From a checkpoint of a small transformer trained on Wikipedia.
Architecture: LayerNorm before each block, biases.
Training: a variant of SOAP for these matrices, 4779 steps.
Each number is 128 + 32 x the weight over its row's rms, rounded and kept within 0 to 255. Layers, rows and columns count from 0. Numbers have three digits each. The size before them is the row's rms in percent of the matrix's.

# layer 5 MLP down (transposed), 1920x384, rms 0.188, rows 595-667, columns 288-383
108:094116079131136131144126160100089196128149151143078125120135097104170087138192132170145146151155187105135130127120116085113088059128157083084168077122144109121179134100148191144112113152108102059156138125107062161104094107135076140142108146085126057141109139072125166225164102166091127121
111:141084100078169165090095143090087106080163097093169161133110118130145146078115149088127130150118095106118139124170094101127078124113150098080117082126127111120140088091147125130072116154078131136126167088116177100061131093132079116130160201107096139093146123095147148136120142136169103083
098:151119170107190125125100172145137163143100107110118086095162138082101203156121069104106164168124120098166141146045125143096090116112093163152106096101116128190165111128157135129165126145124149100165097085102125111138195092207163158117127138125075228146160124127078144129086164077114029147
101:094103168138076102197157095166066144123158150172161102142105160153064114117149104121136098171169133177108128117152120111124216134195080127144144115151119206116104124149112161142155117141134121185110160123139028119132171113150136148164109137104098154146073075117181148106143159165172187115
093:113125164113161097174128172157119112119078140115104096170121129120070191129125159082060145160155104144154121143180091135029142086114077173108182162182128122154163120073140090145084168093190127125148118174141135116180182096097122096184156074124140131120089177111162096110124182064089086102
102:101158135153147121108063097092084149120177085105081160182164122105185107108149113109117114106066061129165125138162118135113227155120117139076111123131118162133196193165166149109101122108146143108081112111130134118105138103126107088140104157143164107153118103137117090109148135108147101122
101:105121217167147183144158114078114147070126206121118175126185127053084087071150116128151084109127093190169189156103114115150128142120084066112115170134100083155125152205142078108119128109095133131119135140127133133136072164122147131119084112110167134081081075082125134140129129162129092105
090:163139123112133145119114089092176084129179097133144126132136110109122124135174089106140155155144209103113103158069127114166149141164173098057058156161114090166154136087081189165143108137157086158062141143156118191088121137140109116095113105132113111111106135142115084112199088117102116157
105:122072173091112134097115179139111159127056126133097126148092112093149195145090172156120099159117117115139106117087125109110157123082108059164078153104123123142163101163140162105128083168120080168146119183109142141076130194089103119125129133088100121115209116195079141135140145142087109189
097:125076151111122089125109129098231080146136129134186091125115121125190097128146140093129143110132122104172142152084116136109079095133115095113111165147159085107119165083164148108124122167129093139114137190177243124157119128176104149169076135099152162141135145124043134171188162102106165135
095:141150097124119126109111079162109172084158084141109148155135152087107093133130095154107054119148110060200095092137120157113104119171139086105168189086094102130126104142140167108221101123225129133157121160110176184106152147173138097107197154149079104101161097056151123109169150170109146142
102:121108088151134172107126147117124128071114108128170144122164075135079155130115108086132128145161142130157160122132105096173157140154095066116102099120149117143195180106193208170161087089081077105134153147199113129087101182106064149070096169110113129114117161133132129145084152107166135132
090:080126131103079099076141168118116122144149133062074108153105165124112141141142105156145065158121137124136116154127137161136149143108086141156128118099134128079134114178200193103159129130160134157089204172149132158169119157182112141117128124065133153166105142132096131132105104166168070126
100:161066156134098085128153131168129075211190127139161099115102175099128118130109147129112120151150100128065122081143128099104143153101091132093179104148099169134132104124106145121134184103102147087172110132148099150118107180100090138153126138105140138163175037134102142151135148145185131126
093:115144160108152124094129108133123125099123089150154133116107165103161120095162142147119146082128187111128103133129140122150136073214120128134138133124149083117104139129111157143124096116135131176176147160099130086101073128124107163145134158100126122109092102121150125100115082177108117093
094:117164193125084156150120178102131139136081113161158120071153191158087104056105084097156092121122128131097121111144141118125089170081118114089132127080173148066104074072114141104089097135155138119119086132107164146129137086107133145093073095101129072115147151125097091133131092173133173115
101:145106129116115167108137103145164089157116148070140136128120142101082159058145107181138104125178131126142125163131071117096150167108133068133069153116136068016062144067049104124141125173085112114080102123123134139161169158163129162146157133176148160152134109103148149112157144125155128121
099:080098161169082107154091128172098141149091105158062091149145129169111101115143052131132140124117137182124145175111150101091140100154140169152156086140094151127110227140084145115136114143130172121104156158120156128140168120089072131115086102110152163130074124101096170144153149168157165107
087:162111098120109116086124114117084090125144122156110170073136128125119119163141180108122087119140082140138127152146185085130101146150083138121153109072116106154123099141130136092125176118155097156165136120087036115121099102141147122056116122101094121118130131180134138109112122137128154106
101:073146180094138165126109155166167135087116190117114128143087110160085122170129126144168147089110068082094059120072097113059159126137190157139199141188175130073152125117145154103131171102166148131121099143164130129078066134113096195132115066108186146127121145137121131122163173105110113107
096:146157148116077109169109081159135174117136142173107181181091148159123143116193130187161171173135144109091092112118084155128146080153127090153112123102139171158151204116164118108141133150126117181177091085130107194115124127097133166105138127136124122157153153180052106091115134092149116169
098:120089082010103122170122133131114151137110091096096115125137127066158102105139121089166094111153109123123105130160162191089129178168186079090159133140103069108066189101079080119111097088093111155160087088107141179132146154123163138119141142098132166117156153151149164146158124203105185180
103:114144154178164106135127129127098144060113138119127093151193146099189163181131162147154142129136121169154147119134089085108079112102145147113111145113157107097070136168142125115148126130106085118097081104105130110122138079153116086137118150195061160156130150134073133180132170125119125142
099:182114150095145157050137120088145143065141063100121163136095049103091071104145098135093151161100157159115144094134123137117138109143121175140171211085103154117108111144115141139122098103075125106148166140121128190147072126137167134108098144104123130067127148108113129088134195162172080095
112:117080139153127113204132141148167114104188115076150167094156113112118100105142090123073146065103109133131154107125188097073137096148091100148104131168128072124149169116169209126134123098194146150105109181138185123127110091083118119219150144121141103135116134115156101100137134134123113094
098:169109111166143114098135160162088114079135133132100144076148075116117133164111124164146107115157131064116140154087124178130121107125137145199142178154160085135120079111105156157100077087092086127149102126130158125067143138113134178101124112108092072154171169088128136141161099093145159138
095:141121126122137099112088092105077098047117139142130092072129131134159098118154162143129122153127150104141184121121155105136141116143139083083129144146176085147140163195156105065140119141143134135128148108183098126177111185093107102166096136060115108073112081186155122109148068130134199082
101:162129065038148138117162047062130087124112142139097124124091130085161133087158141120107159103153120168103118109136120086149116142181082161104081104081132163074150137114164089172098142083104095111094163164115143118091159145112106167081111171094191139116141132134121084099164110151167060121
095:103142148138119136147142097117152123111105166131161101102173113077110085139171132135119096143170157165118112087196154155151174113131120143136107132166140112132116111156081115138136129174148090097150102141147086038128137110081092148160157106189167104100124162094130120111131101133193186091
100:102114109100116131060116113145128143142162102132109106155077091195106095150085115094164163130092141112169200171144153074189165110023076121152194172066135111203137123172107142170155098165109117106143134111109112151110117185142142150145180125133126096151156112191106132143155138151105137143
098:131167181140108109065118053124179125226046124112148123117144144119103133078139139178112143168149160086117166131132108101147103116124070142136123142123128124130115174143061128102135069177132160115112106092118176106123155132128185156154138111143137115153111147107167061175162111100215103106
095:109094120153138087146100132109128103077108112119108082110177162111140120147132109154119116180136152143146128130074116132092160129134183073114154165143130143165166110128126142154187078101084092149137179133141161131067117144126109155115088196086140111181119084129161152125104110124115137140
100:076183096073120124117210151173105170148161119132174141080121133120148125118161128149132129084162174101177073091078107112103144128170144157155075138065150101113097117138116131167168094117109196123082077131119068147144162087118068127184128155123143130151105188099123096182113137137137085087
097:096084140056118098157136081107174082179141075123096106169177147130124091169155128142121146182152140111115144129131133118073103139128144134194162162143157138138167127132147075090130136135140130069157127162087106103164111151073129113115146065080084176180177113135124118117144162143178150110
100:130121193147105156079143160080148083141088145188092105132112097129132164160129123164063133214143107158139103103201116153084182154117133135184083160159131148162104108140141169159080089163064118123168147168165160179111144147117147161118148145139135151178112209137117108111137140116159117116
094:077119160166148069108153113139167099155150095130169120152109124153187185123123129078116146125077111103185110120179102124161074083174128160114168099154139082131141093102119148092070061115107124133039073101114154178120103134136140147141187174155119069146194130125122098069183093169133100194
102:152162130127163101138063108100106141119120124111110138201170104135187125084135161108156076151084121078186096076091153121078201092135126100123123136119148095115059128168096095113125154139135118090138142173120123160150165121125157129126089087088111137071123057121140138089191108127138157138
096:128153135137127182064102166106214116116152147140148102095151130127140130182165116129078162113094126158094179157139149127175111110147164082132151061125070146080135134173180106121084127097088082176132121147123165111134141083133117180121112106085115123132167131095149137118152116049084195063
103:139129144123135152073103110151128095154050176111144136176130059132116107211128078184166163172101156130126098165142059165098129146165045135109049105165090131129162171104090122116077197149118154121148098124038145125150137137102114133110139157077109138103128093120131138161111156044162126133
094:136130131104135126154097159128153121102140100114116085205138109142060103109112130185150095054088133062108091119106110076117110113139123115053170075160098132129143076128158123103132147128125135138116090125190129156103130091123135087125132128093137148064117119124057091115138119191166147104
098:130126087166146204076095160068145145113189122146137109121112127150103175150074113047079162184112096124138153088145099149164098136098124143100134092131097121130089138150167103111087084148117194146160132171180076145126159112121191076128186131089177176164099126120150108151135123141194097151
092:127214144143124073128124132096122158033127162110062132115163130127131117138171075109146165133161108167124181142109097136095132121209129107113147135115136135100102155145128112160088093152073098128155092202121154129118053141159134117145159223099135110151155130106148101117135073124105120154
101:169111186124122131091183135125158109129102128120164134102157132162122151091129139169126154105155140109105124162111087149182147095092146145150131103130151084108069162181103076118143165124058152151138178123110107119114147124155165094103144167129140146096094119133132192155071133142120129081
092:113099090169081156122103196120132168044119122135154105068202152120115134072121091087164155166121115164163129099155111170114091138141085157123153118124110046134150176139065114176147155064146120110043157115167189152095067145151153132168153084118148125146133099169123088165158158146131142114
099:089166136095109174115179158185071128168109152143117200114114079140168168111147106150200138144148128162125079106078185114069134136192123132142087138066166161164178130131109104090101094147096068148070114120151119053144127091144142156150098110166164199119120136130134168063125160174177113174
097:107181045128061132107170111143109112168130099134166181068126127136159119080081141122141137133131107129076119137150108170063118141104132140153109102098144088101148128161136128125151106177162178141123130145071199097160094142135107137163090159158107108110141136134161158127139175123168161061
102:125151141136103144126167112105154058134118149181125087079121208162078163179136138192102168087079124119153138150170169100101123102125078145215168204136172169057118176148098128137127156159165143169130129161091125118150175144130129157092191156151073142168082117142124136085141140126147129111
098:128130121137179126114121139138133157133129173134151139213163120096136173159184129126167199126150071160163086134175131135108149171161113144140123139121149189153129137106119184135117153156080145146058142135096114078110120125158154152111114094148086146178151170147126150131098138169169137125
099:110117142168088126099136153180122141140180111052115195072183113147142172134151105098126154145215105087182112099119144117141216177176121057144111106139201124165161105116114125159075081152136122136181149128078145172116135110207157120201186134120079112092121156110138100133085125140152132102
096:160093134092132186112120178133132157161164120190114097103071148116111176151117135163169090125130164145136182147150045126112136131132177196139126174120115118124101120174054121158100185147131124095132194081157150161087100106100136119097140076117175134164117071109072128144132118155128110147
103:058130117160117103134098134122145147150162088096154187175155173134115150066142156078117118123109154084186148073114082174124098113177174129119124052098143178133133050109122122158125155148158159145110116101102174193055139107084100141157191150079106150114098072100140169138154145119081102100
099:147112152145184125167142136147130071151108141106076128146101095132154077154134129123154107112139132158122100141118134093110084117130134145130133173152083175112133160104135110160113181127119131085109105129090109068175108145058146155092115086133147179165125165105178110148108077171157163139
102:108146102118108109104109114112122140206151080152128158161127125152127130128130136168162132165135119187107135119104103135140073183143141167106123083154104114115120136121142123081144130117132101124146109094116164065121122170166153170139142124127047098108118171192155116154147120114147171110
105:151099077130060141154104170148122083129158173071090111160202076057117114160147146148125099074080121154141108126095108157126140093136180144079108131115104097059181116139151108086162121119175141102099069162169164117135151114145129106147123145158135124091135162122112145129079147124172165151
097:194112126108144201166119114144123154198174164086129137144153172133145176117081194191152103106134149118128130161121091066100127134140117101137125120125037165112160175133136180070070136166161141152134085124146144123202120127103087111061157118180148158111091096126133122176116175137169152151
092:120089135061039142066156121147166099130181126149188148143160129103116119130097090108161095092100157084151092124100107104142123149156132074139134167154146112111131178065113111156167090207109129167178127154122136130122147115113137076109132172113136140172139127160162140167114129105146122117
102:079139103153149129087107155115119071119094152142090134068086159165129136181168157108131145149152092156122164182175070151115085112136095111123124113121077097129145151112113136090137139082119097114167122151105130125148151165123148156154185117100115148211128115149074121216167154070126055163
098:138105160070101103090153141129129173162137162194118158186089075139114167150128031143130140118118136154147130183151148198067099095228075107115081053180109132095107103095047080138113186139117098121111129099130099099122124098115111116188107160076116131137176079100132114156153144171141148159
102:212126154122122124119096094146112138139133123131124152132154196165106154069158144130116139153150131139114153117114117181149134108137117056131150165165086162151152078165056172105163133112118092131109143107106112130127144159177118123152197112175149073137136101166127127091126134085164167149
101:149088044109119154138121152140115141140116118161123165166102131183097080114134141140130105103155148107103121078131098110099145158163119175138104130120099129173127130157106141133116140164186138086112132109115145120101137141101124168191149138097166114064127118148179103113157111129124094115
101:082116122188096145144128118138181050161074194146142096103152128113090089073093185159176103099172138125155072155188179128079129137134092082125109125151117103107116152145104077113131128067148151196108122133161143117100072089187138130121095162096111191102131109115171174120153113179139169068
092:158123150107115168166073101092148101124101125113109099151137119134161068095085149107160160077115090156128136108108127126129099111121139120152155112141114127124126161169115137154128169147153104181172044149095085100051112214096147149150061107134209111097175113161115161138109139145138097120
101:081141068160059159160140154202151152198142127120124133124077142110117143090127137086163136169038091166091151102180146086110128102134113117134103109064140147125124114120152149116129119162151106114143136108139092045110096185183112091123124118083131149071148173189238126121103130121142117117
090:161132105173135073133107137072105148128121096163187128148179183141127125192108175045148120093155163159144120106148102093128139154201209185187131155141144153115098082078090179076112117130133152107155120160128211140117102081166138160090128116154068092140082101149075096046105109188148106130
092:134136192107038151136124135129130116130101142154144080092142178088128138114118063119154157126103119074138107091141102176130094193203140087140147140114113140105113084173130142098095128201151085159114094159053145199169136105137131162093154148151126160159147112136127174115074169180168163180
110:091189153119122088112084104181111149155136128100110121108115098030128113081083103082113124160165143191157148100133124122107127094118120122090107162086129144139120133135107070134170147139159116106120098128128121092053103141134083129132152175131178099169143176124108113087090147100086135129
083:138156080092073141184101139203108076155100092105075153168137194172092127109112125095144112086124105187162170140199129151122136140090114087129128152190131179107113112084136156121149141130169135090091152121086174122112136139152105149093135111102120167073134112089119162135102163120089120133
106:056121137124122139111186140124137148124140125175102093175155176084117095146180095159172153139150097118139124138117095127124131090117110133066100136183194078132095113158135118093120143159149117166118109079081142162129093148125123145160092157123097074107097092162106160119136173131115093185
102:135096183100153184128125124095111087125118136145117105078132096183146154071120162100143144140164128133154100135169113143150166098089087118138112162094110096075170141120115146188047110139068138141169163148163157116138088143134179160095139112095099131090108113172126109183112099167135107111
107:203155138125142120114138105171128045084072114103103168159131141085112111115133149115086138070108198144141174195145135070150117207123146072134116088094152106099086123120113121126152146135200121145195138123116142115095101099147129203112103116130160136123100141131136107224157111137187109126
098:155180107108110109098116139104114094124113111101133145127118129088155158134245183127088135152125126083073049100128129131106141106152141171137149094102134154103110122052138156170118143111160106090138120111063116117111143187130140134125132157145090054079139128098119075134114170116115130115
095:132114130117063117155123142126127106139118112176204177138125141157178148143106098171157142131126107167130138149120142140144124170090175145079104165115137107092097186141115149123122142137118079123095171125104139101127109182164156118118157152161195149109112156159143151136086111138069104070
107:124138146083143135131129132097131140160107105114167139151074154139135122126116121154144099157171119082096140143130163075052136143177142135163164111169160131081122104121133112164160149080221110155166130122144124177146138106093117142199181090099189101100153154142107143116164083172133108091
# layer 5 MLP up, 1920x384, rms 0.179, rows 596-667, columns 288-383
109:147151127132149135158156139052130113129139103105136074057098132113107134118214118086150134130118106129101133111159160049138096080123088141078122114124203159131128036142136124103116130147082145139111134085137166085133078102197098133126105151158109147157156139101119119082103147189198138134
101:113123109107204160174149151198145138118126117107097155112177125084149123108146182104124120098156070097184137107119138114105139110153101113025121138100152162142139096116151106116119088123144073151124127080184105114098116092131086133150099143135157127167148071131147116112146107137098097185
100:070136147108105120182161148133143184093206053157140149109123098126084127087213132117055100163120054103164134165154086156130181147142121165089119141128090119100112135132117151059146138094179148114141141145148136156147080157072183089131135130143100155133087143138168099108127138234132154133
096:148177199149134122125179128169118096112129133128184119148163182160118149228167125179125099171083138192092088180090132123129134078093176060114119181047122148149138150136125110128131121139114088115112087082179196110103147160099112118162086158191173114166147160093054132150112173087147101141
095:183183096127155151105103145075172090087162108134099080139158156126133151126150154075087103125135138133159106117127171150226131154139155146135157105160138138093126142162123138142129097132129095173014115091118155172162081148151059129186174158091109130188128167120097103154151161143075164043
113:137187161119155133118168102115111087109099104095142090181085075164134097140128184074060150156088163118108155129167159075095171145105158149098174124164105149131137105104099121138129163130163118205122089125134101143121114137156140110129112151158097141079135088111102133129113112093130143103
092:112064147098170118172147108116138136098124121020146170094168134137145153139053188067168144148153110129075128127118145128162099165113130066131144177149141131173118127103136119144163103129178140112158104180103136065213122140039127136143122149128103196165147162152111134100109164099124123166
103:184110153089154131139141153166136121161147134137097150126079126109187179134163163171097126167140093110126119138112098073084146097122049124126140101086071122114124115078080135096094136120141154208163155128105121161088147138068097129112141179133130155113111163158067122129098136148120093083
105:099103150109124125155167169145112126074140152069132082108075116157163155078136144058169130119130171136092114108077085136119077144136110044126099122115150142132120100106173143138114103123125072178121151146128142116117148098150119147147135154095162129104143163144150118131150130107156197210
096:129084092172089137168115179123091057119141135118127157118211114179138095053168039093114118086124121113105146136146098108098119160106162117134091165085075087144127122109101176174127093068130145117123119106152106054189102090109167144096132123186097150093073122107188184180113140093099122137
102:095140132132130159151122176116060159158055129138145152113089111103131125145104065125165145080156123115123144132146118160122169127100133116175076127077152139069099109089077118146141094105144089182138113121145139134136114168139081116111101139201127182133117110084139147132167184114174194123
092:083106130119131176113118161085118095075126121176079091142141132125127148159029144125160125065122148139172132133138132110133121087133142112126113141085176172175159178141125158156095186108063153133097088094132150084104114120147147187145112152170085069135145103145159132120131048168088120142
106:192097097108186092169108116155117125105152168152201087127073179175064079115133145203098175067122153165157152149136127124144136137128146074149094103182153082117150105165135148133096088176129132119129132157149134176153162106134145100060172131132101116124129152081143101163162132093086119113
101:096134109129148114158102117105158147208200125136118126152137077108105180130086080114154089146172149132091101107129087124143116125131124171166161159044095168113159123167110108142073111068166157123048162094084109182108084086162165139115122079141150086154129127128125083100172178203104128047
103:153118171140099141117144134124088127160110136132090070205158122114125116132110062120125097149143158112103153108078155115140099126084116118086103176087123166161153106129177171155168069138103138136133086109092159114139185148161123148082147135187150092138098100141095147083152129146154179119
103:143069067097122136100171144181105105157170086158155150123145069143068133171145167122093099120106170115182193064157170140106144077170071162076132147145057147108182129105094152069134134130095153146121122128135075132191132186079148126108097118155163190159073131165141121166127143102115142074
099:127156150115146188111082109118161159100090106146170152043108122075172144145112165152101104157116119142123140148100151068079084138149190162116117176161168102162109100119176109128158093094105151087093119207157141071120148090160102097156160114136146133162126107135107095097082200191117132147
100:061146090101130136165169164123128138145103098114205078129149112082136125081085114166132155152109154146081135120139094060157137130073137156127136134140107140110099139102147130118118130171103118164129057127162187110143085201098110131204159102134175126092104137082115128143139135111127066163
102:176143127154134122169083178121091112147079103120155079125123160117171127095110073075096070138157144049114113187108118142100114092165141100124161139071140128164167080135159115099073085116182145103136109143091164067210170150118160011167188096152130122073120162118119127144156137115149126182
095:110086128100157164026138162109111108131140144118113145098116131091116121107131160114143152121147098155101122077127170119130132168101113130160089106161151156156159181080172116166156093071100155143140149109094150069148058122166141152155187140078145172144153126114062176139106139114120131114
099:122166130107143142159134084126137119073053172109103107128097126123086139062112171132128059148119122142164132114202118119127181129126069145139084132134181144181177118125101092072178120081163166112139076077144115126052150118155098123070113126130122165104137118112136132134111122155145174152
098:109064158155106105143142169078193207074084125107155164157161103201112165092095172136120124161104143136112147194083145116137114140107074109102146112107156164058139166148120192115121143164147083146177114094116129124136142090108121072117134155154154111131108162182110133115082144182074094152
097:078154121166109163198096145148107099118150082127205096142142108138161140148135184133110121170127146112088101193088162115131117124147128078047074118123117159113132111116174154091101147058168091123150174112143150111142151131168135124107158227132143153116147108100155133126058144149130110090
107:189160145150135088121094103165130070142152143150184180142100191118157118156111177107133163158100093159121170172075110099107128068125112103093152213133157149092098148146136148089163125052150099117095089157126170115183127164075126133160078123156124119158133151146135096108148117182093125127
101:144176113154099117129125072146110146109102118211109138101164118062199142106113068112140180064111208183120162111148078135113164115096181174156149113122142074182129142072126110128125113109105115200154122127103124102135179100092134178152138126099148107101151188104122163097158182157149193174
095:096144150105124137085099148152133152112135163142096103148107167101135094197119085057060090156125150136201126156150119195121109103146066096129110119123091076167174144150176074118055104107151126091185093134087076205048126196161140161158131166042132140154154132125137125171146095179103131177
093:163127156128187128113142126046083088098158135139125119102133130105158126148126155162128129143085115151068142119148081124122150115164109094135061185130130118122091114067152066126122139148146189138159107153064133076039144170143055120143181124176133138118161134120081108151076149116116111129
098:100163130059107120189116117159096138120121147112169145172146112114135131077131166083116157121070038124134137150154080145176120116129095137107159137113155185200118140109159140173067136095137102088207137192135186058089195173110118089147098086138124130123170116155136119154122113104077137137
099:157141111166122104113104109150067102077090077104117161102112131129101169061113077129138144144146090111144158140117208074118136123151116125086086179107096159129133153110124083098143146134096129123172109167101084145050101116146173159117155164157114139138186131140140142169120129151121124148
096:155104101137113156079151143125161082103125123129138140111127143110076190052136095100090125121066138077073145171105127045144152111126103122129136117122134128132109168135065111141158139134137191146083102075128121160148087113124162091137176159138147089090112092138102082138107110116063104136
094:119114144068062153166087154090157140175134101143085150106130109130148113083116143175065098198173158161081149117164174113119129107140158116118144151090136096122058126067188113086166087180136124157080066068085105067117149136102176128139160100077149129146188170136126127153157153121086157149
096:128130104135131146092130077171133133043151116134129146141037160072168163112136060116145213098108090110130065156131108089146084162134132124053053126115138104144129099146110157122120145134119164074122066153156155109138172134149134152137188168142082178086130133173082112093211152110137098101
104:155147074119055118127162126168134138115133122110090139121122116073171122060149099158162218107166159085168102144114113163120130172095104130149132163171092146120173108151146075149082149128144069127134120107120129125104102073086114164114178127122085221093103139141088085094170101157141154113
104:144178204125136085131133092195152148138093153139038121123163130137106082132115112076121142031201090135110153135101122147114076205118137113111111153080084179111124126134072154096156123133138127115067072140092115093086121111132153110151163118112074108198124125100114134086121194162122086183
095:086122139129166097098178157150103151119149106098165148111186110109189109128128157092075127122101170161070135087143124131220132112133112175110142092086142187125169152118111134126152153107173141117215197122096124136120180126095158160112074087126158132131090125137141097142114094166113166086
100:084121081119106065091156145142097146138118123154145134147085106149196122088101221086129102103125155160065179091120085108117144122147164108108182152105175114100140119119162093138164139129111106137099158163182145140147136133143131163136156156116112174164141107099130132048056190098116125095
098:161149135114138077168154137188052101112077140137185108082079123151145111177112126135151105120184129114151163156107112085151071145125154147108159091127117166094109117085115053179160123118135170101124116144087115145098074138086167171136180134144091142133116115132169101117094136125141092160
095:142122149146132158138162159133150118081114113143131157120085079157123125166104147120117117152192043120105114152100132105124142220136145098128118109048127128165105180122094121078161178082094101132126117160070153149152124127147155132132146175103120117112105172123114179106097147152104167132
093:164176112095145170113149151080093141133072098178202133114071134088116107095117116126147144160146111159141137123103064077168161136117082098082076125134145161150133169120106103177112172111128123128116144200104113156149093127164062112068117158087118154092107113079207131150097114095124134085
091:086144119148099103115126140176117156222125150099097147160123085142078120143136073180168094117149147205132162127190115127115141091118102145103069153144139146111137142117156125129142085191132145165090114119128135158144166120116139106146138110130125136058121121130151119129100162116199092147
097:124108069084141150113127173112103129135157139090106152065104164123153080089133177161078097087172151108159110141081156086089118114134225152128116048093132119124118123115143139103167114138098119182124087121184167133092159104082179167084108107255067124151140085173085102189138123124107136087
102:109114122133177087116142118132087103135174081255093123162129124192143139104098133134168146157133146123084133093119112114107133078174123170151137165122105092138131217111165104144087088137154106109093123115101126064101086109151095117073193176140098104090093119109165128168163140117160145112
100:151119098173135139149116163141142135069118113089152135159122109059141184094173150129099132113100113163081147103109119086107132170160134112095135085139118086155132103081139111138148097116144141084120132124112089161094130118104163108141115171137136082084177143090137119129061127125159136108
100:191099097140138143130137131122125114096147142154140076164135176150175139141067104178080160069128127158131146134120110144111226091144138102190106090055146065115119131088157119249121134122100143085113103162138118139102100108204156156130139109171112097150147168081183140147130137115121102170
104:117136069129119123208134130153126151148142185143136131089119165134172131197102103115110148136142070174109114139123150154113081144126156108091129139089145161140116122126154114098121091101178133113183144136130178114137129093093104155150074117145145185063176122157150087119069208101152162067
099:151161076153124132131188163128108187137091167105110107137148073154114105136149100076159122099077180112205164182125157114169140110176109152121066096098111124124115101078160139094136135122153136125128103110166145155135169102136176109141127112124192086112077102130154082090121130145127100158
087:125072149101106174084126138122093136139083114102163102114170106109095137135147124126129111139113157104109155180110094056087120115131106091108141133143106079060117195126118084124092143150131068107108122130151129149105129161141100148134094145067128134150124073108116147184192157145132179141
101:128101121144101110057100098167077162095133105084190140110120128112122110071140120074071161190178151100163100181142172144176115126163086158084188202107172120120153102124143159085177160113119162185152175150136135054146088095074165159193114132110175101119099113146173135108103140099094105109
098:111177172111117175127142091048130163135128184066131139101123123067123088150179084129186103155117125117172135125190091118131137125088173182150141100143087114104155143145121101149157136150164084154130082152068159126179176102116163098136131119141120126126074133096104146185122177135120150153
104:098171135085107087123160097160120092142117101114133135118134127119123159129069118100096161093174116137161091088079068147117133128133173152186120055147129115184143152135133099118112132102184164122065116115185115113128116119143124145157096134150166136103155072139100122131136045123183135146
101:094129128128101137150162158131118146149124135154119068093118152092144139116176144147116086119172174110128144146107148156158135065121143127111108142064152119157115112176083087056164113114144143128077197149112156125175096149133107147116177150129118132128119172117141121131068102137112094151
096:120152147159108105090150107137158116087132114169136079123103128139163119085190104162102094133120144129107180106193058060201192168088107110113090106155180120097120168099157103146104146069151161115073081180096083100131105106131146121148179137124135123104174153150159118100161151182186130095
102:110171127126099098122104051136172154118142126059146119139167127097138117151133150102106132137127126092090193164076151124063133123130114131150155106081128116119143140143057126118107135107102142205133173119105192154094131182118094117119120180075145155090104141102142152164139155147117101117
092:164154151131078084144165121078137153152112106154129087138072180101131113129133117144143141201075146120145124163144180150111090128130125151133115181123095081137204153125183059118144128150074139165103081192088091123070091132114107120106157120108152190132118097160105148131096129185083107080
100:068156130110117136152091123113154079097130085152104131111161156111159127139128165135119136178117111132133158138178139109123155085057122084104119157131104112111143136145140148178164118140176155194028085065085149167088073133147136188134090118135100098156185095120153112111182067105140127100
096:135113143111086128190097160150078073086134179147146110151119218112105066109121140123131093201121131176163076154177142125146159170130167128118096136055171168145158139156129125121152116113167138141165114187107150159109157126090156204148115098084125141085113130129135146143207106108133075114
089:107143080123166131134150138090146117093132115131087174150120136163147166136042185120121197128151142117116059100182161167119130143178147104220116085147084154129071142060119147161124172122134099179119125063113089144142087117118124126130114128170130121071037110123124123131119092077097141146
105:079132097067115180113139151120112099082136130123169143115127145159126098140036087156090124056157178179122197172139129122133099116154118095133140152165158092145166088178147163100126092112124122140141184099110094155091192146148131125120146111066084160164122087085090101171134117199107128135
091:161097134187123121133142145173130134111189101081146097166145191113170147203106108113095087115084252128185176134172171121086177074095135086143176116161086127164123106139112151147166126164142171117168189154094120183094142130101046112136144155132156099127114107108191098103136173100111125146
098:124108178154112179156122119096121124112154170123129170157104112127070127118174162086112090077155111118126138142096123102172078134179168115158216163153132132073136087093136086146118138149190174160084187101178070156097159175072104083104096083093113142167144111140174019144137091126174163089
104:082129105132136147179033132152150122108085113120126152160112167152149135085095119085117123110129097182205115149105123038170129137177153100122127111098100112164149128168106115151149150144151149191175134099143064056103157152166144163109098091124115146180151161143140162154081105170149105078
093:126151161154157123155138134139143135138122102098144094091130071129134161122132081125096120173069121206108156090068107133113105171137142089058131104098091055150139151127122091138094107160145147147133144138121085130133176111130173096140117174094169114152138119135136108092183131133134105116
102:157100152119145147082111139137125146133150144157132107101133155069090104129182164136073124111090150185146095125086115140183117118131118166169081108128139114109120160096150146112166128113052100111068163174144133105103183173129140152153130140141177069155072184123144189133144062098130153159
095:154087150132196108121119037082128158166184191132140145138082111137102105163124120154072100126153093184110082155157159080109111129145116125169173101144142125117118155143158128112112119154152138135143122137169065089112088087077171169155157114188138144103130138143103136125117127078096161134
104:110073167081091100110121056177102116155101105156184116096197129130092088104130109115069114169140107117131130100116095136097138093106113140099123099152133089129151130136160099157118104110113139130127063150109080132129138140173120141145154116124111133120130080113132158142151133107094111126
098:137086118152181131085107079080112137077093144159118076131103137132168123156098163091142168150136104104144135109088145095161133112119168177106120091087136119140145109203167068135113141184131100118098147119139086198124054111140101155171123065186115154144122117122095098072162039127183130161
104:087141082096136107095163143201131163149099110153155106107084151143181075141149175099108112167147122142104058146124121086151117109119165188098149145160158124119119167180146050128191112121135152141098197115137151076211128117087104110160141151163133078166176122118113111152113135166166159156
094:124086116076138113103124130141104143151170056153135141117101081089134114130043155129113168110115092099069149094139107111135078180114120138136174138132120183146147099077087179108111076152155103172180108137170163122139156115132123056147141147118131157127108097088124138119145092101159154065
097:195138138119105116118174174101130139075136146188104172120213179146133114061147117157098098151163156138106110153116140077063092127130124166163145155109140139079131147136115067067114163164168110121165155098080155084155144111149071150103182158114061162089116173158072100108119133085108159095
094:027119144164195081126130143116122189101167150087146135121161076134144077119063096104058138106136095109127159161161105120120077120070099200160153116121110098122126173154108098172066146096119123131129123090142137149207125104172162151139105085131129109094111137137156150113096145095112141070
090:140073104098150105118149139178147146134075125147149137085089092104150128066116122103148171156108161080160121165146167154153176178126135175100132081076094187156133038141114130129191082150131168127143114091067144151133083180135072168138111130125143088169078113196129112044157095098096114124
097:143125152143086107199131183096148088157092139224140110152127135088126145198115054151088203200091139121146140133098140080143111147092118151075169172123140125144124161107123158138201125171078038146175137126191138126134141150107106081149160148138101098149149098167159166174102070156201166153